{"head_dim": 64, "warmup_steps": 200, "decay_shape": "linear", "dataset": "wikipedia_en"}
Each number is 128 + 32 x the weight over its row's rms, rounded and kept within 0 to 255. Layers, rows and columns count from 0. Numbers have three digits each. The size before them is the row's rms in percent of the matrix's.

# layer 7 MLP up, 512x192, rms 0.0868, rows 376-424, columns 96-191
106:163152126169109047104137087095076194114130093109219145120171149024084151136133175130203122156174139166130105085129144109103133123110114172114101152165152049133148124131113158149065102092151111128099138147151102109096139075143071081143127124117147134152158174146124119112153131123135152181
106:113148165146152140146148169115120141149110154130183125102117163145111087116154165115138140068138135146135145117154111069079123161108111148086105129131123094126211106193064109088128135131118135146096083151191099093186114137111107083169139153148107117080116194139121163139100128118117139168
097:151119135167152097151137136136111144111070107159141117149165244122159106081119132171152144172156147188088190076179114140121137155106058105119126153164155109141137133103146132099157121178195110120153069150132141121129120144146113115170096144151053140138136125098144151145153151135113095137
086:196140113117105124141126168141112087128215134149162075110114156216108166153117100120139138142125114185140149156172142118153096124116065079136149119115119101084110140171139188089136094128113117119110103065137133105089104149147155214168139112069147125036127178140151127109151143152142092155
098:128145164015185131134103110152064093129145136112103165057111137118082126063080113131121126166095137090081114148072078124101152089118116124108112085109140097087126111152155170085119119156171134149101194073087136091099085150083147156160111099082115147141166137151114118131100122059168121126
103:100144103087155142156134131134132137171154102082133132129150117096109087178162131134147144131134126213062121118098160080127183119061134139087143178160140141115112092107130108106117132188074091173120155101126185153086090169145168101179123204102135101174130045078082121123089134126086162093
105:166153165112106115148130152110080131172154128133121188158109134111078128158121083145107065142130121085170081100099130130154194113188141136171135085084108137102096115075156144085088147143101120120127160094118151204161086133052155097100113105119105164152140146155184131111129127146127107152
092:088094114150142179070137128106074151162118115111080111167107121129089106144143137124158146110145116099117105178168110124063106099146209150088126123066180092094165108097096079143158098137136189123153119080146080157125099130165125127124134077147174187126140100128125186114205138103158083192
097:113151172161124061145077152146117130100201156120224137161086096095126154101125164120105126123105111064109141218172152115132124109143176155103093142131103122176161145149172089130138117137171113143071135148148092069164107137135146062119118180161120141142132106189148183061116113180141132140
092:097157119183126126182191082158163101141158125079152090089118077114176127137129131164147116111145088143140153154151073175097093125096121141140176062163153106140138148127123155113175117106108147065123104158083187216148114114202076150147078096107149157123128064109155186107150161098089139136
096:094123104155171115070157122169119160098148128179124117128161124151159191135121171130096137077089091135128116157146155078153160169107185141128136180150124113172092119131134129150131160147100136152152102121123044110066150106084136090139153147174168132124066098151130089139105146159109138080
100:156127143115138090102171118060075085156126134119138145099147142143141173167137123139079114188143199175172117146137156115124104123118114087132139091117096164184123106165167167080117108115125123161109146163139089185206149125143107143100148106102124142137131079109135099154214148119169115115
097:038096156129145118159154106103079148130141135100183132081155156113115128137139095196134127141153116101133086131157134100195151087108201127109162120107111107109139080142143113132162184154115161136074112107103107098161101074126201140087135107127146150156175106157113128134161149193172093105
098:105143151073190126161176114142100135131116093095175145129093143122170110115056093046134162142144105099092120112140130196207119100145159138187118128141161109115146105085175091184150155126130203118128152093111117167122089119137136069107087108188120154070141103145115145090109094131121083151
098:078083131146084126134138155100169088174096153124182096097146121100135133115130112151138140166118119155092175158116086176118148175112088136084171121170100111078147104151148094174152098173109165113109087151122119117156145184120085156094139149096104191172131151170183137129112109113147119244
100:111119192125141106088120125124077097133097149125143172128134146107117161136115118101118107119087098179087153153186089153121166205118111125158121076162178224111142124122167028121152141093150069163093092127117065204128155167116161136112106064177114146114116110117140152116111135126105025187
098:126111151105098181092177137098091160109162129181128124095189109158148086057119133085183143129098162125145174127108144115110135128079086082122115178174127088143153072137097140168118152121118182157093120040139107101092151086061176118130137090083102119066149143156074116142172077177139057105
098:125196110099094138116100105092160151115120176156152156079120188117106109076110150127114094134135129156131103092131113171126130154151138095121123101137095183173156087227101168163130082092157139126095161165123131109114115148136086128103111124161124114130062090117061095108173133110142096128
103:111130095160107156138150132186117171136157090114126129162133049158121116130094077124112121108135084186114158169158131162084135135063147143162117116113114161097185160079075062079108093186118137100154121144104139174114112127106150106154144120130154068104149168084108182141206096153075152062
103:085117136142133153087158103077181086088143124146081110150101159176104142163103127133106112110103108134110105163098111187108144103165160096162061133105039092147099169151115110120121124064138106107165109106090135182158076120183145134157170125154115137153076143129106146166113160128139157088
106:225150133137157101123136132159135127105142160110149073115115140107121096163136118105138130147134067129085145163118137086150120138167180146142157194159161156131109079143165132146119151101174123107099071107088083099080159166105110088116091167094114097160113170183153132156123142077178132132
093:109179115121121124098158168128101131126116172120110139108128118180107153102157124111134126158128146093124103159127135089080110118090134123158097146173125152099108144139103123139158185115140131095127118180104088066177176069099112107147059101149119071204212158141145148134147072180130180082
104:123101163099110152137123121154129123142087091085171119118214163134123067189129129155118090172161117091098163129107137165101157105119137161164104122137099152165205184173194126121169096154158141116108131158112167103104170124159133088134106085138095162176115133045082144104144093080158130098
101:139122156170104133140131172166100163079120083196177089150104137091125079176134082165146131151149157110156145149108093098145145113148127146084124113095086142176132124083136109048125109150151186055153144172141151126109111139120185137162097161153152108151144145177129102110076076093107077103
086:103227198130118110156072126055080128113109137160115117093165159128108135129155153124106123162089099119153162087119111109144152186185061097101151187092151091148113113120179126147162107097143136128152138147135105136166167183162201138134109113133135121129119134151198108107213134157156148132
082:145156173136110144133121134102155135186030099123111112202177139136129149174118164117110146082078132088101195102121190141144170102175083173124131113131173129130163168154128111054130118112150122034181082149152123157082120101152106125095138178155132148114135150087157137148153121127063085140
094:073123168148123083159112086131117174115112098103120147135127176165210111177118122117065165117116101043175128164132105116114117158101121118104149184171143118104117130125135064167158079149097110113138131156163137146165207135111158157156125117160186090087098149106131107178067106124111126133
102:149121131102125096133122103130118092126166160088131057084134120103124135162141132135133034142193096144040078144094129147026121143110127153148110119160124169057089175116154093161140110210089130126169168150072105173096134114141149142150111150111112097098130168086121118133101159127129134134
092:123089176094154078048148153113158076179113123166134141118137094139169195093044119125076114081131139181166123182094082176109168059100134157106135130116122099138129141105114164085120047139106091151159108136084143166104123069081158184100102167165129108099089124104130113072165147052103146116
095:096155123132154117103146110138125199081138082054134110127099154088072129089104087086117135106163142112095074189133135186117175144184082144096109176122163138132152112088176156129138101129140113136128103118184118105140076118138166107100094124089086208105148106098148145143140162100174151137
105:103104098117143132135081170141146133148160106155058172117161164129117160085084105141119139139133150134137153119094183129125130085121095170114098137143159168114115105097166122135173137119099093171145064082136103186169144081126075076127079182076125145154151129132167122168103113128138115138
102:157106144148075120175079078141165088077156121132176097118127091165158090125117121120133115158123059095158139192069134126170162170190107149122168117097099155131130110110141070126079104129155199084141143087126168130127151107193139078179138139086150086123165084136167150141109146140108165178
091:174139147213141138120128067121170149127110074122165122161163113116066138173137136128161118069112110154149096170139121186118130120118119136128101103139118133089104140114118037184122173137143116139091082174166184222126079089170171144129147123119144093103148090164159099141110137120130114116
091:146101125110128102156081140163117094151157086132128150139129119025079101105137096086172141128160133156081194140143087120141082089117172161107137073090152077168131148119102081082113117152145176154167098146151242117105109186127148153097085166088081143163106147109094120080139059098116122087
093:095134081105180147105122118113134189180137110166141102198146163143206094081210167079131138090127067137110088089183163176151104113109164061129166141137094131124132091102180137126111164156210102134163119104166137130111087165125136187106151116070152121181162154155158132172066126188119150130
110:116191127131138174126136133157172084108134149132136126142133129170150152152164086108128123133122164179163135090163094116117187159084122148194108134112109107114192146126147172105127106107117121100201148069081134158070128092137134146154123126118157084122107138082142109130169197128121191178
109:121089164051152127086175116136125124071126122188120141064137092122148108143125170163123143128117146167131133118142123158120173118095134158082142080105078131117182182162080133156155172139189165202151196137143110135097082169148145166125108152227095068115107152121112135053188174133120209138
107:100113173105101167195154133136059107132147107146144121143102054134099145093088117183136096124141160095120136140104156125133131145091137160133120086135068073193150078192169084127132094178137114102123148113132127167075090090100156137134121141149144124093148110077071147085155145145151150139
098:135144169107057142170160150147173085144098126138149103238190124142133117118165110113093101121121141151115114134094129150106120119110206077188139162121101121176160088069130116136143143088132127125153120105149102173125117103128126131138071111180092109161142174134184142149114149171128101125
086:111100120071142089154138114167114107164069181138137177143115124054122137162130133153148143130108128144110137103182166173102052133167109165086087143128134098089117138171140141139170081100138127078137130088125150152132071139121102089192060159126141143158226154074145142123116149129127116114
099:071150137117113047139151182177072097073170106112145158101108098089125107124163098160156131121141115161173079106105166156127123108124174094158117128087126146102240098142099129126153074022108124123110086111129135095110112103119127090206135108171144128161165126095116190089125162122114127100
102:128115109151067092125164104108128137105132167161124130159146106091082105108154149162123137149114184152095099089067096121161133130166108114128132169079171127177165088098150126121162133076187174143078111167185110078191077151178129139132130154130131173136107162191093172098115152176152101151
093:136109169114141090125123118118114100153120147126112187101217141132142152122124182085093192073144187084135112054119136164064087100104172148190079151129141131096104161102052167129104094164074089106122168156125174073137188142163152147164106102112180143070085103130141117160139101072158101139
103:151104115117072113087131083087145170128120144143118123119164095099101127164117095147081132156130067139113120130138143104134096164120087117132124135160128112168116102106079107149079126107113089125122206113115123153116116154159116138135132176111171172136097050052045185180134045085061123106
089:132093097115097153179111076157084174145224094147136121130139179128122106096092171111076168135127093126085148101128126153142133124131105162177069080145169145126088121127136123056188096101189144116133112149163151129083140151126137074090130155129126156149146113131160101138140113154126121125
095:149153081121160175064119160118149142165145156117137158136126103130147110090126090191121127109142119111104170180119100202130106170139055107177152140134111168146128128104179141102168124133101108146182122112134150101126182155165153108095099095121145119187209088029133160133136103119132108131
099:111143149147164130124203030187150136099173122129191099084142120123180125115172142149152110114132166122166119069126117106094146079170176129107139178099134151109076104165122121133105084105081122116143160147153152144115215130241180140142191131123144113103135133135131136127119160189133175099
096:118150116194191145139131163123170125131167164143133113113155124039159110134166126160169110137148162130105102149131123120045150144136150101128080193167121172112137186132104177117082151119113123169095168137153122128104165093170119098157096116047153113173070154092131081154071100148142113088
092:083163125163145089195149085125158136099165147160126128068106108143130116104139084168145191175070102117170155130160125113155124175141110145135137088046112099115097154098140170104071126157139111211128087078130227146169158172135132099189117096109156116142153084124117157066169138140133128120
# layer 7 MLP down (transposed), 512x192, rms 0.0278, rows 376-423, columns 96-191
110:122080089141096090117123061114105121096121095109101122104167108082112117182129149139142105147171105120160085114106115122139105111112115127138138169136149106171144128098118127086102130107093086171156140152095080139077097103106127115141133103153151181103156203103057112110123066089130161145
105:177136068124072050108159092148152122078145153150116111183119092135135147110083071090147130175143116099137109151061111172158090102149134124127110079154110164138077107071145096123107100114118134137151159143114169162091073122160151185104096091113153150176164115077126112146112112170123185158
098:199104104080130098104134181111154132149143117102157089183096131106110135123120143117135094136120161156186133167132126085157100119167123164159168110158126110095196151074130124112146115145133121113145113068126093072115123158173115135154105202165126078145119183124095181094113144143108116100
087:143149091171192096107092089121164082137100134137146185167157130120125079095247192152122124082116144143077145161105152146139117142094181135062118210132133134143109154172166078146160151116155132104139165134157100170165186084116116101114151132140152115144124132102127186151120152176117123110
097:119103062151150135142130120201124088137132178106090092119094097127118149159187170159179170112107135097128091143146126115144151105131147095107141163148152160111152110168139145152139133156093151112160131196106036092152157153136124157105062108105134163106163185145139136077129123162101127102
108:123101097137129109101095172183154157113139125121120085088076127164066136143176113099098142184161163117166114179128104168099101141128135138157076059168110117135138176145141104114187127111120114110153127139175141099172109171110146157143175106171117134165127151124154153110145133128142175087
109:122090138145125114114125112139144173144097154152091076111077163105141183126116138133162142131129152102067123105141169132131106057106116139121121103143160080179078157052147157167195114102157122140109077149139016128096197123168096104118138154110128110142090183115096159141081120143098150123
093:097172124189071113136140157145170146066163113153094156117069099106160104154133119112083133104109139097163122101078133160175111104103143032084118146084053142109077190107143045152166144186151097084121098168087027110121154122154136126097094148097100117110077169093107134170114117163072094097
098:091185055148160117147165107125123174136052121149144092137104083134079156149159131151181146120134087100170148102087099099105115162160168114106169145150141115146119089129189163153160138091130165071123135130110180059115103111167051139075130124183120107127176100076116138085174119165146151075
090:106180185128163120138129094119100147110126130146149137138126128072166100110168144126180178150104095110098113145182073155123154190093129159140153147122128125176141104167157190128142141054170074165089115133141141185099139078167148179027137116123095156139113088109177118159100122117126136182
089:152123140171167136106110125143126170185153162133157106132194103147127068199207163116107136111107126116160111180114141124153157131101171158189179175186112152101144106132141105158104130108099125128107096108125114085082177143065128102132135147170130116106123107153140152131073143163097160129
097:153104131107100117129164064095080107073125141087140139091122175163184134168137063211108160145051153153170064089089154158136147157101164102140145151119124108109145120133148121116128147134094127189143083157094059147151099125111118183137115136084185135133104147139135128152156087139094162101
099:157140189129113083140116121150147105150124130110118083175160100128105148114174147158124147123142136173134169111096096096113118120130102138114159133072084094136193112117149153113132133115117120129140162084123099121112157031141192122149084182114111160085167128119176095100188138140163063199
108:166136103122134113163122138124157125107108182105128132138088147111087131171063129064099147120159125160098137135168093176140134151133080181149105073158148091143131168086176113185121099116093188102141172097127134160124070130090161088095087090152125208089136060124109180128129079125095076144
102:043086141144110153126110066168139112127097145153149108109071126073124094113094103148099111130086128136128105161109168156128145154153093119078153165142099097081121113121142181138141142179129154131089141113104142119196192143110173160122128140130104148160147199128211120149081135134110069140
102:126135129136104107143156100122158192096185121175144174106175166128078123129150154122160122168138148081119157100105141121160106123180079091126177178188135139074130124134082065171123110162088155154177140131120112147146152165166243127149131099108155097161097153126092155131115145119088107120
110:147133162134095151082195170164131109107114142184119142166136228176137172097102113109175179173183103057163125103136116088101130135102078106132096094145128112116134110095116125164104104110125156102099146083134139079117116101035148095104146071110082122068104083192101110165170112132151137105
100:165114142150139044153167131131129074110105143132163128117106150161161110131077144092113098209146091109128130126082127157079132134144158150172130142183164114132205140148119134132165124146139115138144159118106159151147096168146078147118143126070150155096145106158042095121151113171136134153
121:110120169158126121156131156128098156088102142081129088152135114135057146136164098132140095150170108144140133193128150142111147095086169159125101095073138207106178122062094150129091144143148183136188141105161218169096150100085109087126142117133148102131134134129128174140159139129063160091
096:078158165139102046150163115126098124093116118161149088128140107128156127097133204137162117103110085159176128092190128146111152148140119122136129160110118129170102121155106101138153108151152158151131137148097196109187133130166128115157056139171146063105104091157161183114125189134146097166
103:143083114173172079168204134172095161096131087135075094092082116191033063134142145108099161137083068106130135165130124122185113107124123145137122114114133167159164116133202156142111140098121152117128075124054128092118101158103081115142129159141154135137095097122177101110107121066100122162
094:153151141189073076080131065144168168141133156101148094118148183128091147170138145173118102129073183112108135060082128110158132137130132126176135108091083201141120134146141160172119114141135136177149112082133135130126148175128086123104141116106110180135142168152104111084105142154131121155
091:157125140134137110120094118144144157112129168131141097106151116076118078122146113124136056085114117102120168139097155184124140115157128145153183082142031148156144148146105130138110090156158167137099071165130150091162157093098150129126157086124169123075158137137129151146115109130148102076
106:134100114113149163099163137153107138114179098220160105132028155096140131116077115165116129130145140124129095090140171104158133159154075118067109176094114126175165166154169134102133154102191135130148106191126095126131136143132177120115111135141129118143088168193174102135086149110150112057
091:145109123137090099048116136103103152136086188181159106113167141131107112169141127137127070109167112140147117103116158085073132107164107143135110152055118191122149060087127082138174126133124173102119146119154113113129048140101138064124106090166064127121120120100093135118171112151098129114
080:096131092071097067115113119115129124141128145185158151085138148112160119178084091119093177134080127119098077152092215144119108152078135078105198204140123124135115154175111081096102124118105135104165126115064104192150134101104155137121097158120123134122120082098100112104135135086061149097
101:085077079108161148103049131167189183175098174041081085208203138120130156119120140155128147141136156122157123128141142107079059174130097118109129179121120113148119163128116100152155141113143078051139133141117127090132129131131120180136093171119082108117143135148074071142107146110181185125
107:107129117083196140121078155160131149128129071061098128099182131137078141152078119142186136200153147094137132109135125070084076156129136136161142157102118109174126214101121074123149123188140118153109164127133090156140132119156088144132134172103120131152123127116118156125137135117158185145
098:140160124133160108197117094078101173142139181181123113165173128166148122144136133114139127178191141176150140180183110159132172094111099172091102129078157149087161090138176126130115148139141122096079110144165102200142094148120144181135113124151073128052109071144150128100145111048075151079
086:083149146119043135129135111108109188094118107115103159178093124067134128092109157139134094151118073086123099124110129120129146051116157100117137109124171111176115163059071201102107159130142128099104075136147136109115113124144111130066142135122146180060108151107110164118131110142174167117
098:189148159139118108095114143118107132042114166166118116103070145102150154144129176163152169103211066110087155113153133092144115069119096118111129073120102168112182158122116132144095133114140146102122137119145117181059109092150118105133124143138144146135123245124153113172127085114170136053
101:167131100120114092126146087171142129131155089132143143161180136148148122154151155078109102186119124119144130176129148141135199092150103137160084132173128150119097150136134192110109111107113124083128133115172160125091072171157137130173127121139162094205173056175086125107081110136131138192
095:110187107140122183084094099128134074160146170112127148099059063110131160132131079160114104141106189138093121099144146147160095063117136093163155172152108174151150151130095121116136122136137137131096081146154150146122171113176189143126146109169128187101172110082125163144161121110130120130
087:139137118106181151180077162158114087208043166139121149111165131150137082129110128106170141098118160141119130165157139111155156140202119092118148114079153162107143111116145138115184180188102135064117124142152121113123146126150084177117084171039138201092161123087186101155121153148169148188
101:118141128185102150137120127166085122102093129101152169121117154153169103093133167059157135075133082138155118087142119149175165165110126114171135149073176176113171113111145069078095096113199109127176121122080097110126143120094122091192105174116165114167200130147160109191128144134112127168
101:161142084136085147171142110112179113123121139078176201118064153131100074121129100131154109089155149133110085153144209194117115094116109107126157152140079092095121115147133099198099124183147190155132146095105149077136111136134051160069079130146122124168124151083059142113160083132112150099
104:059137093150120081136159056078175106125123168088093096138078091155131065142171116138129082133059149146112187143132160061115098071111149112110142116146158076139163168129133152140164158108160140136168137127093001168105121151099103120111159054107095151125143152085121113157156107191172138141
107:097112134151124112182153157146098159106148085176063132140124092049088126074092093170131084121132151101062105156101088114165099108147161103126135165142121109203130109133101138153133065174136098050147130108136111150084179070100175098131120161089133131064118139125094169114126099130124177157
099:186132052128179161157192197098078128134127163160093116122138099139154136173160165135116119111164106182140088120149166099175113133172167092090095112137104157099133144164102096131094161103131141148066078169128139118158147189181090107099119121108144146054119220112208146109086089145116106115
083:106113155126125133202179134104184090140075105145102100150170159143116126126205104053095112073072127110136097108131121103131137110086136114089161176127075114077099121117130132133128131128164110140136124136160104132110182102079157143127107157113074117148165128143126094121071129057141122131
094:132182141146137169080139142069118172138107110113102129165068112194172165083114130141130182188117097112153123179212128097151137162105114139119168085072103116155123213117170134109124155109128107135146134141115158170174112120145143115118129179142131167184092099151092151126140141114132108113
099:110175089152091092092081092177143133140145108140206198116097083113166125085146156124131146103156090148085078111117104125121135122146108168113122160138166099137142127108113138055147181102047126147141128213177093135143173132085173069130120073089152112121175160136152103100107115077079115088
094:169139195119172152126147102131131139102143128102123154162183092104107159162086175092104140104139158209141148114068159116121137155119074165152152104151116139154125165100133123137120122090086165111072109145175142067071101184128162156160084106148106185180122053157095046137167190139139130159
099:163124138111144081122185079116110149156167071102099095072183142174133177109105074096096145144163154146121101147148132167146065124117093165126123157204104089124158113110063130135067094078185141120150111121115161135149119090136095102095121165075071113138145078098054132129150120181140201122
087:112105152167124153148109113126177107146101130088131072188167162163158139178143109103139091122138163196114157155168161146188128164149112177138115119139083155143151138152178133131162097119193100105110135078120103063113045205198162120170148118159109154139131149126131147095126144116110145090
098:106105048164126121104143066121102070129124118118113098118099153076213132133104098163085134109121133193124168143105059135107082111136122123169108163161125084191120120080144148157152141118115114117172092135118132129102188096186187096044130123094125131140150095153185107181117087127121160105
098:152118135103126134144130159085117121196162185131075154128136135172122152146124149061151144126180154106160175132140102077107159112196115125102103118141093136127138094176151134155105079147179147134119142122132130121130194112134099108123121160097129108183135063115114162111111101111139073196
096:131057135155076156115149059093059153109116070084146099124116109066118118121202118160122161035180145198193102114102160155131108127128130136157127141135103119115117133096135087071135148134138118121165126154127067091085121107137090149103165139175156127130142255132100108139097152135142132099
# layer 7 MLP gate, 512x192, rms 0.0866, rows 377-424, columns 96-191
101:137140065100116132078164112086164155087125085132128101131164161197157092197158148119092124158115149141081140182104105081163124074090139146120150121133144207148103104080143117104120103108107124155137116107133059177122100080148140130099172116126167174107153162141111111192135119133140186120
105:119135119124116087151137106172123067140163081169049111096095177178184069099151071112119102114136131139199171104102166136157139111159112166130156135129110150084145130127134074139132161060095107062110126107152139096089090113140066147155112159156141121138115149124112109165073036143118099116
089:188173109085089116123084152104130117141180117126136069121179131148088119125125102177144153135172184166181123138127105074136086113103105054116127175088127133105122146126097174107183101167153130117065123048097148096188104140124189163128168129079119147095133154151098162130092152164138127126
096:140043149129129145129109081114127118151097205076124167133165141177139100131094168163151107134150143105063088115094153184100121139105157148065127123088097114142141154170171138144102142082144141106119136108108171084100112117079192162165145084127102161145127145120188140155087080099117104122
110:183110126128118145117115175143099122101070193120119049126093133114122164132159156140097090103150157127088160157149077168128095141113139100147075062114131164104121215159120158122070127088138140141169152077146122051151135135121138147092148079125080127101096160138123100104142104127133151108
105:151128168096149097142164138120079177147147139138148157150093118138087140143138073165083061095202117093147111098101103174111181096181167164137182073121101149101059116124160135117078122178105141135135181115092139162159106116080142106121147106109098154151154113108159116095151113145132124158
094:105116148160106103155142132123056097136160091152070081088071106120066133158126092107118094073136132133128145080189117086130053110096096120127073118147107090122103165087100112200143114171104150152150076150134058138143140081156152126176117115140143116128170138112108142157134089140058123148
099:158053137105075126153135137091152110159117116069074117136127121133117130136092141140085113111192113170104076083077176111130094139078062117143105126131165137071127110123083177115118083142086100156128109082086078170122121110104163175140169086109151154107074094094138154135119139090141125153
100:138117183088135109135144111099113149177165168104143112112159164099157123060173147145128133090161143085151107144137082223104156119147151115130142117145117097125178096083102090129156129135215143119101103128103172130124085100140143115078165059109149159195160103165154119074131181115069097173
092:197122151076055095158094200139133109155115134125111169123115106167152082069113190164165131133193182148119112082081108138071108116119152147115112136155143148118131119116110112141066109115122136120144198159164155140100116128133132136058126116105082113155144058124129133159133144145128129138
102:137106118157068094148166079080033092184143156072135128070106102183114172183115094141109110186099189175140123146132135126135099166130145110120146128107097171146141119163137129125109147116130126190105071150110102191159137150140095147139188127061156117138130093150163121133155109127130131138
101:156155116146111168142076160095121150114146215170161092153118102115117123144122121147102138128171090206087109117196135110126156138084154141142143118135152123164149152115092067131157099141128067122117058191104131109201118104083122126127073094156167143082119152136139142100143095158152114114
098:122122111195068102130107153126141124151133135162097141129130118144111158158231175175119092129121106168163168145138125061091110131111091089085131135129085159178088185141072159087123104127130091129148105145173151115142143128179125142169156145069144084170129208140175110122128125157117138105
096:049099119152111138138121140096147097184112154152177121118137160119126107112166097148131132147092129152054160170099091176154151186110085101119125118141103128092142110154126082176163094157150157103107081128112106086156134172101095131115144118118106191179105137197145147132112110114158129242
102:133125149144094116110168111131134131156134113128081161102071177159091132107132104134171092124108146187090170135130122122084123163116088149152110103137169118113126179101134096086121148094156100083101114193132092174165120201165133164158132106152113103091133151127150134137086159109119084168
098:159155122111143076178110116121147097169102146063120132129133059146140129146137158145062115093132138165095112123147127128108110137160182141173130150102150142136107136142131098129161096148113112116159170184132143149192107174192098148114126160196206128202094154107219148128120212160203128125
101:169111068139151110133111151150076165127111143142122137184105143151113219122133170153128180148115160062157181106158171178166098153170129126135143142106158106095152151113163123113103175111103097128170141140088146141164094087196145080130169125158157143153178139105117181089143176067161137192
112:174134151089166073106086100116108109137100215137154144134146158092160113130187114166116116107136154064169092114126114083181153125165105074105135137178129137138075063153197117129150124083175095146078172089127074041159156110150127133122084142114132151164118082144164151110109118163185104174
101:129098162144197099110193187139160114074132055155056089129086096153200139100120163150136088150129070181080134096115127132098134080118163131142121115100061111121119113106137124130068116150116189113123158156128145135100110125111079169134160110110145125164086123119152112120159183076136087125
112:073138140118102125137125127074123096158111144126074137138113138133191216110173139138131083064174171143142130082116167116146169103085142135146094072157115127153153159130069104106098110123107170119146150130139152161167089074142112187102157104114109140121129123136160136115130141180086105076
092:134133180088097135099197156154114114145175136113153114198138142148171128128151142175128128089146167110116121089101108119126105104089119176100108094169117161211102106163131077147142144189157136121083091097147126154120139142135107093123193145164194169088138158155110103091081139183128169178
094:060087164098176064174191137170134125120149135119162081095167161168158155164159113118158134155123142119103140115111169154067139126129129185125112112112043107148195152141155145108209095179092122160093133142101176117094134093158134155134153098163142143135133108082089063138126130093106133141
101:131080157146144097111083169146090144112135115139204107134079209097143130120132043122149124102121116155130162139121152108105155107154164126070158124070117152131108148085102121026109157109172118067153077154131121105126112105131171121156116171144115135147148145166114110108104128105093096049
082:115088105139178142122191158155168096188197130054125143165110099127130139132129116117183160175148205127155155174101109137139107079092126144110132089137104085144151156148133148099114124111158139113107086153079182129109121111118042157114138176131142141142172158135120130093100122060142103090
090:138049163096177107133086197104105067158082156151095107190184119120114112129152092072080104190186083142083109189112165132119119106129139103150097109156145156129143125159079069143103087131138067063115123105116112074156144120125159169092083126107095171098130148108102114140134088134139095124
094:140132135110115157104176111114125118141169122158117105134120074097087135123136140163171141133113144167137163124081066127145128133090081143109084017124133061183119055076140213114132145107123195162129127164143163146123088121132097069085176116112120152168154134114091147136156121114131148108
104:159141126130119109138118123108124102109086096177136078180105184120105185146163088139098108133129130169153132107120098099160117108100114125144068125078103142141088121086082094089115100035197128137082139119110092139221073116122142117149113111147104170135168137144118110065121149174072115078
098:153125147141149173118171107138111148147072117082120153086116188133149171086131156153163106146113141121087185071055116083169152140167123093144136111134126092147096107176132071089160126120135178178133080164161098164093093144114099124101191132139137168171149128169113123093157137172118105122
090:173158162117161122190168131159096122065157103082166139153068098142131164091171109111193068076139139117112119143099151091106211179102076089132089100154126157142092112071134128128122094084093114150175151089160115160192089075145164135199109136085067146161117160099158142115131182194138135127
102:131082100100122108154065177131098157134140121139114167137182171101090139109142092141124070146173150126089169143143137186145125110105117115095160114166164131134107137183177127133153146135048070159152140130127067099178157069110109077153086139078093132159123150137133101177113128140125092142
093:154115110101169121085196161178106147156116110125120142177165133084147120147140125107096133112123179147105094127218134142131113110069137116135115117212141094150097120184146170118176155144122074133130141137131152089104067161106063136117158107127165115185148172175145101135089073137154120087
092:191167127164120132133130132134154178083134092135156131107100096095120159137127144120148123077160145141136110076104174147093093103144103120117101171112116154117146116092102059176174155117140147114096068114178137153176082079163160098121067118140137127151111105147171156113155198161172153111
093:128132160142177157148105133127156123153142161135154153092088154201123150141104090091086149143115161064061120207096143139110143042184107166136108124134125117119153133161162105117139121169185132079126088079076163122125105153110065215081058107076117091109138089172139144099156143115160159164
093:120106142068095183141116163155180095163182087105115108125094090135053165179091070124081120135120172129123116176123041105097095119151133166060126134143088131175104149136086120170153143158080129116095097117122120120105106146177159145063140100177149124054111119153120098107164091135156104111
112:091178182146154114125130106155148105143135136149077075160177134140119104141149119130123099086130138155149123139091081093097172174104195072179148124132103149087137149118178198167143136086115180109179093060088094135141138055131117125163068135125083133122090122147081138143118121174142169132
110:082142104094167125153184101087135188153074146123134123119110176147131124094133131143125141119074148117077206119087133088111097073101115137095123124079103100102176144129085150110116099147139143201153192118113115179097128148151106113149123132157154119123106131105079147079221125068176158128
101:120120130142091143170154144150067126104168098126147086155088097110115148133081112200125121111157124120089100133098136141158123195110140156111079084158092099130149104183181137142131099160059069117119125119089126151058093111111184153135074129151130109070154095104091142123121123112111098112
098:177139159124106137183185161152145108176094082162103097218154129114147096114128117129131141109132132154108144115107131111134114101135158069138148145127096071149171028102176124119174122082141110092112099092139095192121160141115090132151057139159076113148161207123165151174149136171118045123
089:146145144120155092185202117137097051098152155122170144132138147137092093157126118115098110098088137111093142116097125164127144097129142123146078180162090113130142107139137202124129105073113209131154130102173130071135112075056068150153062137129163063143164123115109161136080153113102139164
103:133047124137133131085085145156158143111120118112112152180171094116133095119160136105145135093143127169159041148106157131067140149146085088070189117134161150126151084090077107138107116156072174099136160142151108113098106161068125176088115084135109099129124155113151089185133127125112197128
101:118110134168144094158138097115144070138192110125168148101097157151123200177108156098166047145122113092123133128150108139107078084148139123126159123092125095132108136079130139101164146111077074108093106111154092098158140101106144112126167112079102121151099188167133151146152185180117129136
099:069074088141089104163181131157079108112172169132126053095120126159137115116151124131189103146133107156145123128145072079092143115104110114095169135107101129153151105116173124175074130043134183106116074122156128131121100097100120132059131092149133119185110104160118111073177210128098087087
106:090093149126155139089100165099082151133149157108178108158161145121084126149135130158156136098209137130144095158073126172076169133114095104122096144163174170097130147128108147129136149185140133134132127138176119119125097129147125183141135136123108163102140166159150057078105146101151182159
092:118171125137144139095118140136190123108035044121140100160185204159150090162165125137128127083142175149129130129137111131132063140142139142079148130102087132151177171151141143189138176136116105127115126145166136093154073096162113149146129103125152179122113172121167183138098146124119181093
094:116076099156152132097172157151086098144121176155135145141125071162130153114170162154118131174216136103152105175124170156119118171187129106146119157161076154137125111085171125161138131118092113066131139091116102076092179112164172149096085113122153157132164123056162106147107122084093110139
102:142156177068096174151073185126145125073109133120090157115152122143136125141067075111087163101039119163075142140077184169126114129082134151153171074131136104162128123142141124136135146174089142099132137111102144139070141158081053113127036089139158074150118071072156076102159083076116113140
097:097137142184179131161114168084130128151156167159153124108146138044162108086110144172163128152110127085080139164098115136057118075143141099098101154114109149135117189132132159173073143109154147174115177218171176088127173118173097098144084103093112152159129094085133152123101131152100129096
094:110128150135132148100176117152095091137110136135049156040120138138111124084147183066143085120140144046087224123041099117065132096074109109128128131143186108113107113153134090165145106127053146126116135156098158169118144112121129156085145150132116146117100125106149131120135108129109108167